From a checkpoint of a small transformer trained on Wikipedia.
Size: width 256, 6 heads of 64, MLP 320 SwiGLU, vocabulary 4582, 10.1M parameters.
Architecture: RMSNorm before each block, rotary positions, no biases in attention or MLP, capped logits.
Training: a variant of Adam for these matrices, 529M tokens, 4037 steps.
Each number is 500 + 40 x the weight over its row's rms, rounded and kept within 0 to 999. Layers, rows and columns count from 0. Numbers have three digits each. The size before them is the row's rms in percent of the matrix's.

# layer 6 MLP gate, 320x256, rms 0.0548, rows 205-319, columns 160-191
095:481519510514547469519466455529489557527562521481516492500423558520478582466462436470484451434520
103:510541524523436489464510525496505522501525483470523458516456534467505501528502463544525514496518
102:528603513475489516521536478494491544512463476457558438522506510500473573455492428445526479476545
099:563519515570583454436402440488518458440450534506482410503449524571518528463534500526471539520554
102:478516529519511471441546502442479420508543530513517558481490458470442532453456392543465461531522
099:452530462389538460529510526509527522490523482468522511449604466461463473457485518537502539456496
106:489533546508482502500500501505497442479506526485508428435497466491488470522555592553466552420487
106:506529476428510523546472519449426473521416445516484472516482481547473508516545450578549540446523
103:552624593463544472484447577474564516431534509509456531482453510563509438519555496538521563494553
097:493486498484440410461487532525479404510485456486484472507520471490402528586560535593520474475485
104:531553545496506558516507522510467412577552476548475458601498548520493487570484491503463487468542
115:497531464499512556534539552550492529499560487502477529518421513491457441505489472534496485411541
098:499472458516522519501488463494569472471513473496476483388537528474483482517507477507545428393480
105:602452410444450443489403511472567466481473463498498488519408542495484478445501517505473506478521
101:530527473542557476540500589536511490422530454493462511477472495485587551503508500487485536517530
107:448482506453548423481469504468466488603477530476443496488466511539475537501506540576508450507525
096:436485411451588531466438484535510568568437511480501451546521503514427458481525576522517480547513
098:484499447499510429481469475459504491448525496453559445515467512551525510430531505500515501491522
103:513454519419525552481450490523505533520468538512491553496495488525475515521497480503452550451460
102:562449521529540536460445457509509491502447414527530580386434466531520532500496460522505479502556
099:446545471383498495481478525537466520475505452440560520516498457543498496494540487582543482501487
098:480481572489550523505473478530571480524488468453489440471540506466566523456495527484450457509496
101:519615484533467498453569402472513481507474510479471516489559551511571569489582540464531528493500
095:491495467462545488437522481558515524463483423510533473489488481422505527535531483466527518456524
103:505488461518508430520546494472409513516496490488479505517460560544446445546465442456585551513574
098:465456497475541552520511520560575516462539513535462498458510481473511556553523561460500537506518
100:466467478556464477489483457458510500453489507550462524461480495515487472514546534581477546561500
097:562483498518503507442520509477507513496502480511437514428537560561515478457551540463448540513518
098:466556522491432480450483415499560525498488480459506472561463465459541425519535487460510467537520
096:435504456508438517455486491577485465547564462547533496494524496451469540506434499557495522396557
093:530537584526484465503498507480561502539453513525505456506547445544505552462521512505547440519508
100:483473545477539520500506527463514523473557511497517478531525496449485446505426510522497455510438
098:501461526495472483535547515505529568548506578501537488534459484396536486422563471498438533509515
094:549530470552472455515466531468472459475589476493486446498503493515527508556472517509443496514567
085:503504555461478500542463476511479456523513517519479521462540484541432436540492453475458512540466
106:521534463518557415542543478527495430551534470512493506466514533493542483501535481506517475505539
106:515465556440423529568488495521545514528465515466462514573529495500499552508473469545449513422484
092:550427574440517497454450499530534467448574501494481445495463499566496539487453445479498519447497
096:514518508512532482468524451486491474485554446530498504459422564501480534454495492510527529547545
097:513424454459491435480497534484503493532493427474477505495456566510443405507498471511571534463446
103:546523530403498447421486522489517535460487478448545514499531510528412513479484487506482460458560
102:435435423514555482469484498469457542485529451527501376455406475540462527488445480498380414469505
101:505525512469437451496550541564482496546490503502475517503446524506519492542556498510581555520500
099:560568511462541593507509528460508507513454578456489518469475536474536435522461483540468594441506
099:451582512474509528559584515470475498460492491512527626514501550479473566572541501537510462512515
106:440478538525506505492455497530497490556532532473516458497532505492412536587473428623511517509514
090:543515517518515431507432520587496474464529540540444513503475479528499531525563507483505525485530
103:488531446500528456526435443501604553410512543452529502528566452529469483494486512554492568476520
095:502527502525534537561407523459534486516480552465505528538512568486437527507457520515457504459551
101:518550570457479457495548490415558500449520471447564533421525506473535475556485547475441484492568
104:560478424523487451602533474550563502459507480512475525512480445530465538470451542549491505451533
098:545513557433492466532489492613528495454472476525492512515501528474428558532479490596469555457490
105:537517482428417505429558496508481420502540495458585496537496470583494582458524509574543515464506
099:600507506452527503454515514502443551465334504476453585385578449590495492527552420534430517498501
099:513486461446460470466529527591471505488449431528516465477578472515453503479471451464460553451494
098:572492463431513414440500430521536435439517548526516511537498459523485513474546552488439530453519
097:529549516541521485525411471437500549408469542464516479474483515476549534548480504453519455541657
103:495467569514462516586529535560511536491442497423439520472487568493528532535482527516516542436464
096:473485503457547421555491480524506552425426470500509547514537467367488482514489507508507493552456
096:546516479534617440479501524519503481512529446451466494498507450491433512496486451559490486419443
101:572550556498522464498430570548539519559556444459479480494435540561470434579458438494514526483478
100:428527550475499465607538429488490559430507482509524570487487549562471456497533535533436470508479
102:508478483467490483539426483502479562468504483528511540563502488419497525493534518569527406492492
100:425493464536496483519518496514487525492434571499482451564526481466528437594478582504534448454459
103:496534488448468489479471510532478514504531499479540540557511536503469459492534441529513581449481
099:479497540471518524528479530572522477471472517518488472479418508540421466490489499516494494442515
095:549468468497522501527491446476516557475474412495508480522574449482507458496463534538421516542487
102:565541437528519482588482572492473459515456451448453485562499480567493487502549487495502499450493
106:494437498526556496514487429524480490463429512513463529525528438527513482474481512497421586521487
100:492468536514516471507561459531465523510450469489486527490534532446511535499474474532489490440632
097:523495444435493511412510459522604513563507492538517486550467484427468481552547503475547483451471
102:506433523475488496492453501518491481503420539477494480494584441527537463490520565522477494475552
099:559508529497546538527445454528517460488484497498477573470465484546492552515445482502458486528527
097:558467495515525415487521476473539575476478526496470464571536486526518512469507486514504546572579
093:518479491560478526525533432446516473488539415545598552509529461513534440509497470504470537457489
101:462484534504608527534477515508552418488494426607532503485485532539486460499553551508540551422446
103:549518483498473468494485585467530530513539509556587471475417465478494481567521447576593427490476
110:527477503460446511504524414483540393534542572474620476477480482485495466477493448525449464559510
095:572560525489564457526516516453585459502466444475516588448475484472473402480455532577502561504534
096:529518435403534491451530505540448489504445450440513400641520436430482438434490496538484502477519
096:475528597460454451486466497535458504518453456461495504502520520492495506531519446488501483497538
106:513513501516436500468442535463531581512467551492554463512483520495457541488549472512556446466587
107:421485479499457542457536462454514571453500493522469518557506531467434538579455459538509497495556
099:537475458453489479572476451501479585503477465560468458498502527510493536514503539543482516448459
091:470496459440485465547457501473487467509536479459510512505582511517529472567439522470441521444627
102:503535536476512478410508518516483484455593518507538507450505498476462459549504516462504458538529
097:497514551484508518535546524517425579480522461493554463477516599475527476555531520512538582473505
106:582536500537480411435450491471438516463541449511542436515499546536425542514510459512507478426480
092:506528517474498497533423494481566511540478555516502500528491484505433554471523478491512569479498
103:389458576606594400501551570457481439513480513476538564499473521554517514474518498529485513436483
097:507495504423551511491513473496494545485534517496541468492547452550505534443475494506412497523484
095:538532494459460451546504455455443522469476498473445540527449429517468487485491434528465627486494
103:505486478491590421512546505463459493513548421548562505551537494537547487507511485535466510450486
102:497534551503514516585518517460505526539514512455539524474465498588512481539514532497451479504447
098:479479477552511441465524427458487593520508507506534421534528495506461508490464535494428571498465
104:478507449565516491511512484480543458530442428540508462494441510465453506463527463538471520490531
097:434496550500573481500474499515471519557506488500557469541536577530453445553490505489530547570553
101:468488548467498421479452493467561524513517417564573546500457555563525414540537502524494490452625
098:465503527494540494514491437511493570497501475505552553501524507510485547447421502527493409468508
097:467485460465493446530468562488584495414449503545575499516457573470443555501540529525505546570503
104:487557438534489502437446512543509499495502545439477504521491467577459533551437486578509497420498
104:468504504472564539546501446532508440613515541551547466529522444568542551516519453519448516487553
112:510529531531533480473516491415530436532503490512513492472488558500502450551521505549556563493498
097:451482519510510540478470527505522555483555525500524531452545467502486472576546531577512545454556
102:531507445461543548494513464468457495452559530535454584572422524549447601534448494520462440506533
099:482514503530497498510499482495518544503526517515517532571510550496422576471543478512468475425558
089:530522497481507523495523503491521437490502515465493456475481538521548514567410496505515569498502
103:543491571514468491528539532514515503523491472535521539520436545463462534537522493527507477547495
103:470521502470456500497466491514514444479408464507485460468514486435543518509506525510529461444482
104:534494505551527501488510512512524444548562503488527476594449516596437505489490454481438476506478
095:473545507500460539454447606521519538415514446499530486511511509506474545539447526549527509451461
100:496485515400503546457504481541541515490449539521402487497537494513503559567450438498393454445411
099:579447432500550532499553515462490513471494507448528592461500508605453472433440492504530492530547
106:492508511479493524475517539464453494502554453513496437469449514482462387535474513548491570513521
103:505484544447501531648489531503504470518455459487462545507495488451497494502508453520545471489535
# layer 6 MLP up, 320x256, rms 0.0541, rows 205-319, columns 160-191
099:429491525498570444475444587452561430434566448510485455519537475492475524492463488545585489425492
102:531516535404454467515507504494463448555550468467460443547481466526456515527523439583486505521502
097:553499555463468427544545509529511527445529531439550523461488433527469500493502511544423498533476
101:565492501448434566472456417486471477530517461487560466554474450492468510484519483439453490467541
102:456488532565554524533545509533483480493525570497487425488528514542451534501549455473453432472452
105:575507466541486497454500479488522487500506518541454570503403467617497464524577569460483526533447
107:519493537543618494526455513451459525480582434534486451444535453471525515487426514527515517536547
097:506519471557487481452427570444502432538454541514467494507484524463484521486466431533463494493492
105:522528465536475446489387450492529578523449454521521393566512512495517517526468476479472533568545
100:509585561481475542574574454498537515499465485482485503402483479518537527501541522486450589471547
100:467524479466479474502515521498531561448459546513550477505420549463521487522458430504526512531529
114:551557543493504457480445472506503530472466462446493525510535453524541601450577491435473507467520
100:503521527470517578452498442494572543488506490496503432515531425488516464478502615470451488462479
103:488521490486498458479504532548487475457569485525474505452502574448486475431572578494432444494449
100:517530474552549542486509479553527472555566418465553504497520464511467488428530440566531441506542
100:507443468521447536430462495546487525455399479530480502469427553515481489504471500479509416536501
097:526513539459439548478489526454450478509489533482423529521482507521499507498493460475450517498519
095:535539527472482462561503563521481507510441468513466494552485481438506527521424503517459496477521
105:455525486463499484555509520366500477460510471528537518549491528502495429569550560471576525504501
102:513453496557513463491453512505423512504585554445464489528500489434487541516550438526544480529568
104:522534522536529541507497413481559412510499515604537485529480442479493509497513486571457498521494
106:461455523422496451518472491464523513534514484484483470494501491430503546598479491507416531447503
095:526451495548541497450515533587546498460534486487477491475481467452512471524501502506462470542545
096:538469482539506470523536496529511491489502442529533590448458460501550497480529524498473502477586
108:564561469546505533558556454523419474503560533523561520490534526481519538475489518487538489414496
098:489466531462495494528460385508499476507436513453516536523469466495460505500480532472516548444542
106:521503509594485496524487484491535548521479483541455569495450509491487443502471468485464473513572
096:475479564498518488567432539502514537474550480508476499515468473499555490499470451513552498504513
096:534496471523454501580536518484484477441462536538495500515461495559482519479523524470440491487519
100:404508531489458500461512470554515504543519507478469474489528535523516504493482522495494483471445
090:466439523533505516462468485487543502469558456471486493499466385495441470482449580481524491478441
098:492482563519568461505508594407530490522487450531503506511505516506421473497491477490550487517536
097:438496499443471464490503475481441524426482450546436415570502512512505507431496474491398610442522
091:470454530564435485479557450528495504531453489464503483505539464588481509534528566504504458481445
090:489510475516508515485476492457467568502477452516502587518458479476520562441468455402519500510510
099:532489453507500572534551414496469562534491503485467523480454535466497510565502514530576478496498
110:534563565507579503561481460513479500473496461549545553491459517568529488486452486505522485439442
094:494434512519582478451418432472540500531553494567477478507466490578582475499428491413548474491444
097:560514424426441531465485533466577481504460509577470481584491525405566481505497419524496482498532
096:478513480492431411536485505476564538546485533443511497501534555474560456462563541508457502516418
100:452412461449448505491482459476461484431484517585483480543544452534462511540508485510521508489481
099:487590507587460497494518555501505460561517533479514497592499529578528520489473448477551514487484
101:518572474570526534480446545472460505485489542509487467459480539483533518525466438508500549515457
105:564563505525523503463480497477452469484496451530389521507514522478519466454557503492497522480469
103:498526511449520511528565544554453511537507463539468493525516456507472525532498483506511459501450
110:482450520443479517564485508469521504449463481537490483547491534470599527556492584406512456468498
092:500579478553535452547528496488493498569588435531478587470478493441533476511520543477544599535450
103:517522456509466479498536431538465503499449446538476482463534544518601472469554533501521488526478
096:516548438543564478481443608525547505416510510569423467497535485556518494431525537534561546535483
102:545542548483513449543564483462553494493436518484565486515481472532515579566594449486516439521495
100:528510473509516593558531515452543435427480498464474548457456479571584524455496526508491496515410
099:512533493566522502481527501536551454473517459463487432445526462449537521509544548499550501520532
103:520542480487475524422535480476470484466446481493506452607495549571497585482459459489515431458552
107:541402475496606486516519494516582509485545552553491506435513424509421480447433469530549490515507
096:494517502510516513506524450491479527493522462575552474446528561492518531485511539506554463428502
096:523525544528564474563439598477435517529517466483514549476521520502505516441536479538500538549434
097:440482538493501590494459515415540524495553535432535456507495501403479503588561509495479514528524
104:470504523478534503490489513486475520531509579539452505568498599549508498482458483529535521487528
096:494485502448566492528517494511463518551537579468574448525470431523482481461406446497471498495465
102:525531484535556480595493477507527489564475486497466483515512499462473566489388477507490511450557
102:484495488488523544549440508550544476473519428568491502545514423458496526495453581509479484465441
105:540456490460466530547555495532563502493558525553524508468502525549514529408477517486529527504505
101:527505570532450478519454458493478490492469393531500510571488431537526405524569516511456518515525
102:521462417553461448532567525549524533500484459458553451469511434500500480525521532497573529524487
099:542531567516380498522474505499526437570520533521518467539527472569517511533591483489487392481494
100:540490452508538522572557574424537474560519476507533492613502552520555533495441543495525524509469
102:531546432485486507451514451490542464552444468581554516546496525499548438464493496445525492554500
095:462518562506577535541479570517595448548525552457487559536511532513488434443534542508475449457517
098:483585487518475515465453479530480547465507525479470480587490452535470476580533560554519457555530
100:525626512475512539548498488528550474461469460501504468461530485564466447475538488521595486538511
102:493487465468500460556521527408491509559527489480507532536443468561505469473519560441533481545471
099:452426420524407488494478533510543522488424511573477458448462510516493504575476478531510526477524
097:565564571470445442486563436544470468471451570553526560509476504507459477511550535516565511531526
098:523482505482510542529484509508479498491412468524465564518531425517506538526518515515454598530506
092:514498581461493491527479472525556461448533555550401462409539488470515517461483454507475485550529
100:465454434473499454566452534524510502574491512564489454536554502450458479510527522413476542533599
104:473531490548576530540536545462510560543449408513551427524558525536577494491484474451489513506506
111:491472499470519464517563470591553453530486551463569495521448485459433532526552449472532443514495
099:524547494490534504530501501461551530477461448556462552473454493560516384522473506487591515497533
102:456428527540521423500544563502540505513515529428401509502498443518494398503561458535447528558521
093:547542471585397479458452478461515543491535501459496459507527480519471521497487436554583522487537
098:502418570474478479488447444578506489573608487516539488559415537532456503456492520539494562503549
103:525588493530519509552523469481485480510448523509499466484530485537481479553517462501456468501435
097:535504547520444506458436523526444530570550464530425477472484521469453540520453458510487500521465
093:504497517557502502509442452512472497556431560516505472548442530503546458547472483479567583467532
105:532498519544537496470472408487479410572499552509506451560485506578506509513532485499511466509562
100:586403506548473546443564518528476503501522591561495563534458517512609554473516489458543479490551
103:503540525434537496492611519485524472486459494446475511513507438549473510566553545487515475497474
099:485532492494498495512486458468551498571442526456534500497487509501521527491566439457461534523483
106:518478477484515488477475541486449468478487494421505506490436559541517509531484569526475558490463
099:527425445540534439529526449500526537511486490553582496534459474464487546461431553526452493530499
102:490422518467492550512554517517526523514520473529531544508476388555531541443454448472496524513486
105:493460492425547501494528494485527547515528510451460517499560598470458491560530488513515527482430
107:500464484553444538475391512499494502486438494530471515493481524471495527585453478505538493543468
099:567515552510494463423483501549573528549505474537469455562439454356493466461458521566450515493497
096:529552478461560473493507540398502528485506529495514497552480533460551560540583486431564547449510
098:510473448532582523540474610504526489514575511525513545506517478426495562522477504482458519451570
102:513492511483557433530512524539492560427487517513503483509504470457474545525415507519463516452419
100:452426514539466486466459497496580551581499500493501496501452560474456471519461567507503538455562
100:485501412531502498489432504508553410463445517508543463583455566430488470510454573473548513558516
098:493463490582454468473528421541568571450461480584577507460551501484509486484470517504473510520542
101:471392538498535481519483431505450508527556575507510451572543450512494552463484521481470507501527
104:523468554544515521493491515505494439496527488517478569539431421531440522483476476558527525492492
097:505527439535459529446504462527474546536520494496449574480525479514481430574530522491427513483512
099:485560533504534449465519482457458483441559482520528468538514436482499554465505491537511475479464
100:536497480548456505443464480465503497501511464564502519459439493503474529542521525498447447520535
090:492427432559517515525426448503516473491479559538558559512528514492539562438499473517513527470374
103:545542473535461502504492459448451512507505502503437461433440563569548532512404465529479446505533
095:588490516442481502482474440549529444420519515524506505510483514491537446565450518556489538530481
101:464528462545517441493498447523412529481467497519467414495486506490435504464487491506558496527504
097:547486498564507522501505529546527507429470557516500542502500540538454541519493535496508494452500
099:518477552533519537416402537544434501493503471464517514472506537528511531520458499517502461403503
097:515421442554522530503544517507472482453484577463552456512523508456483477537443547471517512533462
107:565538510485457445458529464539543429565487464563508560468522482435492518511569468462478481531477
106:473494492488515569531524533515508484509510492508478551444489472440550506482508473471467544475552
# layer 6 MLP down (transposed), 320x256, rms 0.046, rows 205-319, columns 160-191
100:444476494485483507549510618494528496457530425462494520511516528477582486432492525520544446495479
092:518477507467445518487553462478515442517529526484466534422437474506455468502503464402530424560527
103:475552528544478523480502520510508488486491511464467460487482485510469478509515589619436445479480
098:511459508482502476475505519528476587528499503529501441534527464463488481490464489477496470506429
105:504524567455465509507481482487445519530474455498429423443461536451457496476447516473527514665395
101:514580461504517485476566489521561528523555448489542497509463428441499537505531545552513504484485
105:470455484453460506446468549503479566499476494479537448430492510485471539490466502580489501447562
095:482488500491534557495542448525507540443429574518545570465548529555528471504519542420490498531432
090:508518532602489487545505490462459527512513487521481464502534516509438500471482492514470565559526
099:525525555506473490472511433480448481502503447435536492496471513533431549586478522573438536543504
104:504514522531530537458541462464475483527447482464588480496503496445571466585507459579495429564468
115:491461476512507470559495464533536446552483476477581538495496411487485514464468555521551458483524
097:557448432524541519436439484475463491487520452522555515549427453512478556500556500440555511508519
094:444461459504511499568524482498532530492448474455480496580510498509470501654502494437472500519488
101:452480487475458482477466480449478519567528549453497527523487559467476423444512456560532471448508
105:526451432494457514439559532468432588467443523526399548524543495471480480534507417454500528429479
095:380522468586467566489508531444487421519460506469502444532517522538496512465476480478480534454529
094:523508525551556487493584531453483453490562541485507528499539503499544515467544490398453426576537
103:498497485530449452522466471535445592455564436498462557536523549546557462519487443530504501482464
102:476476565497518531564532458509561547474568447541571482455552522458429530591488540625485513550452
106:497525481565471469498449503529581522518505511560495460437496477514522528514552516466481567510551
104:476545483479495587547450497438514535494546508506527490519383495462445472490462474508506448609439
099:494505477438515542545507509497531509497519515534484561462484482546566424506499517462496459581449
094:513566491512488471499434468428454483583478493525536515453520552548571445550523473458487544522441
108:471444545395547499529442550492483461502520529475451552453494463472591442475457448535518524537448
102:448529503538546383512493467483459538527513437499514534472556443570469485549523494547460517496558
101:445470468504571565514524469509533548482466537514488509480451420471493516540508460471517473485534
094:508526505450511463451548476566511479555526529565401518508543512451502459448512508613492449516506
099:464540492442557492482498544502558510486454563507568444509507472517480507545552501369445525557486
097:480478529431523493493503455520481482526473550475456504455478498497551503378551508424453489498461
095:442479501445525620516488494490491547492517468474483497517562497512470468466493520534531505530428
098:491443488489438496505461520474517532483547561496426466471504516561567530470455486470496549537467
097:528492549509480571496464510458458509511532457485445482464521437512529480500529524562509579479515
096:456522514514458480558495507509482496481537535487510544595535507511522470538475472494496532387523
094:581506506573519508483502528504507497533476502524536485530399567462511511488488536577525447438528
101:509484512493488495454436410463486445511517498529482477519444604455469528598554516548476416459493
104:556557583477545524578533496499470546480496407490496499469431546580480507501567514571505505458538
100:459547419585572473448503524518569530502511505567497544541491456455529441506563473406525438478502
097:434528463508535501545559527513456558517577473508557527506478469532559501472523476520436438537433
100:456521493478504512525502533538530467472575517550472525557513484462463538575541512510509489492527
103:469493494506517477512565517533515486461500538450494446461536440544493537474415452535520440591503
096:529502479479537455451462522525556473526582466504511464499502495447512487439512481633488488520498
100:504460457511484525509416461515505502466460505475449491430518557569406445475535551525473527472447
103:476480507467592568503489483449506403534504519464430466503428508467484479561444488541494455488573
103:479456484472449490483579481453432472549506483560520514534521477479479502537446464404491480499539
090:431466538581563482519483546497516505540565545495555491493504505449462507604497437751432512522499
095:417496504534543560508533560544510528510530551476505462523509433500480518534503594540485500450421
104:524545584561530555434485532529545436508477539471517452483494535457467536454476570519533493468483
095:549537530530517514574468584504534519503426582542446465485491490481532457495505493477503532467480
103:547579528492448544561584498487543455553551464495577552483485524559585562492445549462475522485520
104:471440511407511512495488517479528532570541484493464455490488454516530540533420478464440500570476
099:447500498584508451495478515483537466447535433437435453510525465563446458509544557626520523482459
105:531484533461516452506509464503462507529564503517470463536486502527464527553431513572509517472518
110:533485516502549467498470474514418474583491543514447515456546460545455476512442435485586508523459
094:464589475438514518446551504497467463524504445479506445488554520463513476448489465440576547504478
092:542486473536492548484537549513503578486596524515524501563544458470531521481462476590533476477543
100:456498499494510503514492506495521491520512499546515501503502524486448472509508487512536531470482
108:461524463535514444532513494451532545503448480484472484576555541492459494585549469490556516518468
097:387450561553533390538439506490472492467461499508548486483524561476507520486544545452507441561503
096:520435508484446498521483529491450463569534514528509513499473466477495476471507477378544458473520
106:508492516476529513576526525465554478451488463488471493527560560517513466509518492486449516526453
107:531503495482541502436476517436465487518491470457452483583494483519448544561493483447523469461462
101:413511461488540532454521469519485496556449547459482525509530554483495420494546402503496497584429
100:487537574480497490431478487486470504479496519496528539525543470522565540425548541461485540518491
103:472512573441419490484536387548504524501461443478464500450464454564516508489462606493464515480514
107:518541593527560499464547543491490559411513441518490536539514591452573507536490463530486508514495
097:424560538561481467558494493460457472583474534501488561466500467464471555461505523516518463515487
097:496546516523430506506481524443542526537500572494529485481508457475485523475471467484432468543495
103:432480471522538475501501536472477564421515471400549473570438385567504541540486487435460480478517
101:473573443532502492539496446568555556455516495486476472493507491395511546426514561526528455500479
098:523476506554506466540447512520483440422460518503473443502507563462441564480436524350457512522479
101:553509468465479488527493542499495418511492559538470478511498496496507483407426532527502480621452
094:530488469547484535499468514472456520512513597501509534527519450485469467543583436598512487446482
099:509502565462459478544473503548521558432516583574498599564518536400511498496500575394552525423470
096:485471383477441531527462470472425524502483486450533526581494552476520449481464502519538465507559
099:530470528495463461472475534472493520516484524476545481513555504495486527567499541364513484520561
105:582503517490543475506469561503513527486470482545502487520422485567499417522494451542473503610531
109:507495501494514488524476476531512490396540472537483570467464480515484570406517546431521466470542
099:487501520491469495495502438486451514595435419565534460540488481501510476519569499477520509521588
102:470457532491448508479508459476503550452476436518503436496523526500503521492527448481539514577516
096:458448507440490565438499520485432495496481490466464528564529446436464446512507514553482437517529
096:450510494514479439455444493463531518489476532539549489605478505506479512474488552536480503514468
107:537515490604526519496460431530521580489502517492434486501471504513443557486468508580463483477524
098:550431513487566482514553505491533486465499479473543536530520425470535448437492545455551519585434
089:544503494524549407491501501465481507484415522464416453487526511549526477538477474415505462478484
096:508472521546474482460531467481558477527525480490519503477556437463487493537468509732528521464457
101:506442519479482583485473546418528441479515501506481515490509478486578524398518435430521467429495
098:500450490540477502470472456477483510509496487469471513556539557565493481550538451636503521426499
094:483556523510515472481527578513506504540450525493532490538480534511470491538514496445532501501473
106:470481480457518477507541542529505495519495467458548560541546469476495447491430622538422534460498
099:479501481511478440462528537440575447484537515455449530503567510512472527451526523401561490508514
099:474561493522478512537474569486505468493467516518545485442582490557488503469516475513488442467510
109:474456496450515502490591532486445560544526498430483520555525498487543471537492448575513429516477
108:407497488492516550508556487505494493476457580577509526507552599471524463546502507482553511399494
100:533480452528493525558475573466395502510458498544503445509522542536543480497507544471428456497501
102:526473467530494491583545487475477512514466526516510498463550445447443542548460523503463433558498
099:509532533540492506564566471516518544484496515524586455480460557548437486547483491455472513536442
102:454558457479518544566492528474456541480529487500531525480536537501464558468479540471507498475405
099:508481408527537464508484447512539515545479459520493427560417426547440456505530470474549531563500
099:537564509535546489534536512495526472468429525512478450579436536515528530528459499403453462523486
101:455518515501447517516420495583527547430495456525471527493507473473439459511489534459479560489480
099:467508478490482531550488478473474526503496465462455562571467482499507550509455514292412504466480
106:480478525499527503500532450526479494512519466485495535468513449541449565482498519394576486446545
098:509519504568502516488498503467481490513521585518463478523518506477503542516518574422525464550492
101:487453447502555444445450468497529466485462460529499504513530455494397532437519563599502435495443
098:510503524579520499416439436426537523510525471568545502420446479538551487483457498467519505470512
087:498523525482573455477470473491587436513507545437493531478545433486516404491539485553523430507498
106:474475557522570501437510474575526454510534491536523495512493553570518492479526439463498537417572
100:481485551551458492540508520510505476527537521479527520418600503518432447471496542568518513491540
102:475489497496465555521576499455502498498533504456557459568536480504513504520522497528495478483490
099:458511515557508523454613465481506462537463505454473499510516576459451484463462520477528507441455
099:508591538495453500511506477529480433550484449487487480511564490452537547389524456350487542565552
095:491454529400519387438477452493530533526494515526452559501535519494474441481472519389572570521469
100:481448503544485451520514445508553481503537534557455529436496397449573512496494493530467437441550
101:488552502534473516457491477525446478536573538506552483444500518548481523465495450573434498545559